Part of a small language model's weights.
Architecture: learned positions, biases, tied embeddings.
Each number is 128 + 24 x the weight over the matrix's rms, rounded and kept within 0 to 255. Layers, rows and columns count from 0. Numbers have three digits each.

# layer 7 attention query, 128x256, rms 0.0924, rows 109-127, columns 128-255
130108098053165136155171104132133100105139100127105129114150147167139137110125129142105159109100126145172128161054182124161104135147135059128123073088131183157105134117115117089124144094097144152098066164128130140177158113125062135083127114139129109122093141171135116192138167139131134132137123145093126085118118163100140116154110101146148160131172153139123085129146136145113136124150
115132101115127112139168099100116137076166129117126160123131146125100162145116108126136117116160092129092141068123131151140144135107107110133121188134105149123129147143081118150162110159124119114113160136128098152133107135100131107110099149128097159113140127117135126131121136137109141087139200121142112096116172131124135084141162105153107135148134131137128130098127134080136142139085
136134137138138104102138105090144131165126154117100039124132111106140105102107120135152094108148135106075127140137118132109103112140149100127175148128154102137141113165151173163088137142152092124112163100100112083123135100140138113169154169138080177108118121085133137083133119142086108129152159140196144148136124097176088118166124101068115068127111132138134127158141063130157118124181
142133121134153126119155132138133124146110126109151074111147122091133119085156078158137156105136130127120103153102139128112116092139122129140095129086136109132144148146149160141094142135104159123126127114134123151165142109198143141087138103128109126108118107155134154147112133118171118101097109114105156141165117114093100107149175141101129120059160089132123144113102170089117126157141
151150122158098096122138120129135150118080127093115119129109141138119087118188098122104111118151157121144169101105126078099093155119099081089112101099149142111155107143204129152081135106121143120107157078137144115109151132161118153123160138157153136121126166092097161122085127132105115154117129106170113094089130144139124139112128157125110143131128079163084107122118148138104119068148
126113115139127171107127131127143141137108139109123110179095153127136138121137123153143134106110146161130123143099142146112117097118102135100149149127138123123130147127094112126117148083149166160136113139155099130112143128139141097118167098126092129096135153110138139093101118125172183139156111110113115169151140135127124156142187094121182110132147123133094152143126138110073119126111
117165144124160078136108133118115127132158113102127113132153128063168166121114136139104125138112114093147119124139156135076196153141154119159128100137111118192130092138092081102139145123129098134135094112121099119148116127136111112120105150136085160158119120183113093064120122118153127132101127162123153120128101152130118117087178156108135107128171115105097147119152110134122129169081
133157086097154114128118123103141108157127131153123154168084140141138162148135151096146114090170113114105113108107148154128099106147130164116100186181148103137132136117175124151103107158105104147107138149126093123107179163139160111125146146131130136122159115128135153148143103151117130109100137124136117167168112200140066172144121124148110136136082093114119137143119126106142134160129
120133139099154156118094151169142108082132112086134177142139154131134129134184082115102103169107127154108118129090154100080145134131137107106095117108115117126116149092112107099116133103132190115127136122092156149122129109161145128124102038156152128124134139151142177165165113172102138071110096128113170118129129134102117132156077126069178178144144134123126124102117114131131139160124
162125101147129093123115124097110112126109122100144116154126098120128129147131096148170125126167090127132108111136123146133135132106092150132121142138127132128111091135110119162157122160143130099129087180135117102156130154092117087107130153101096127151158146128130120091140123125103129132124124175139106171129152154112119134136098063134151119125120133123098109118136189121124170065139
136108120112129122153147100118131106138101097130169155174103141118125195125102129091104156136101113116110130140099137122166109072139122087125147127165106127180100139141122122134099125125115081161133146148145123117107142120078122138120139178091140136164157149120129145123137153125149113100144144135186096111117177138078108132114165102158131083190098138109142149119148116155161091123131
115128109133150092052107138138112146160147136107125141137145130125142143119160160151123054167148085141109129102132143117082175103102128127105152097116122100126152140146099088109125119166163107078134136080142057103091130140115124173161080085132107128122135145132091162118117131125116133184069150137094135089143104101097099111144096145121118127111172125104134105135137187074134166103141
142093152117123115115101121142125096194122108149116192117142121113123116118117151112155136124135122071099132115184110101145149119091147103148105122179116151128099117108120128144094106117153112141097141136162140129147147107104128143107151138130146153136134139077142099131142123120160154107110159090122141103100136133158090117106085144108114141110097157126153120133150149129130145096123
109101132159129162129092164099112096126117137156165180104129127084107140137096168128154094102073090107104128132104084109173079121137185145145144132103116127149120119096169076141125116156115145148122122130099146126114099127130137118120116101116143128160118094151150107118122124121133158127149128174147111176132127122111170130143132179160124189174137158149112140089123147104155145139107
120115146117099168160143113092133122124130126164146169162159125110141121130128096094150079155154112127158125152136133106131078154135191103118096101103163114120113140096126127135139156090106153088146120140099120142112111152136102125112113119126158131094117101194111113162167156103127096105123076115132171156152082121113144147071103127145108157122145175141135152098127151140145124128108
153116113103129121109152129187129102149165132149106125121116130076163095088070113068166138130128151111070135140151102131138176117128125088138150137123156093147140119145150151117103127136101072126129141096108146108112122103138078089166199196077133174131110110123180156148109092125109129135146155120161149108093167102137122131144115122051114082140135121116099165094159127148137099128182
113047152107151155139161128088106086139114110119157164152158174080126149135140193102106104143115122161146123204118122094162092106154114151128110105126151128125058136078127117170111153119115184154179107139110128164144087187085116092125079116113129135145128150141118048124133150111163096121111082109123199111225129111102178122079079111126160138136119166146102130067103163143122128142136
162137133168137091130152138128105139151087126163131151125116151098122097107093093105144151111132134138133142151113135130177128114156094158144106143115089149154124116144120148127128111113132119133146153163104113106129111108126125148149088149130100118171132141135142151148089136113101103158121154114148100089110127147145136119110136138110162153157102123116116163125106160163129123159111
152135083152146148164114133114133105109105123144117139143140102125140138135126134143122141078107134182145148113131148102120120141182106154143156093125150148138111156128165106133129144135076099152121110160119148127137139098131119118123130124126128116096103115141108101094110088092153181100126118160103124165168128116128146125061129172115161097176119134094117129105141075117129110129130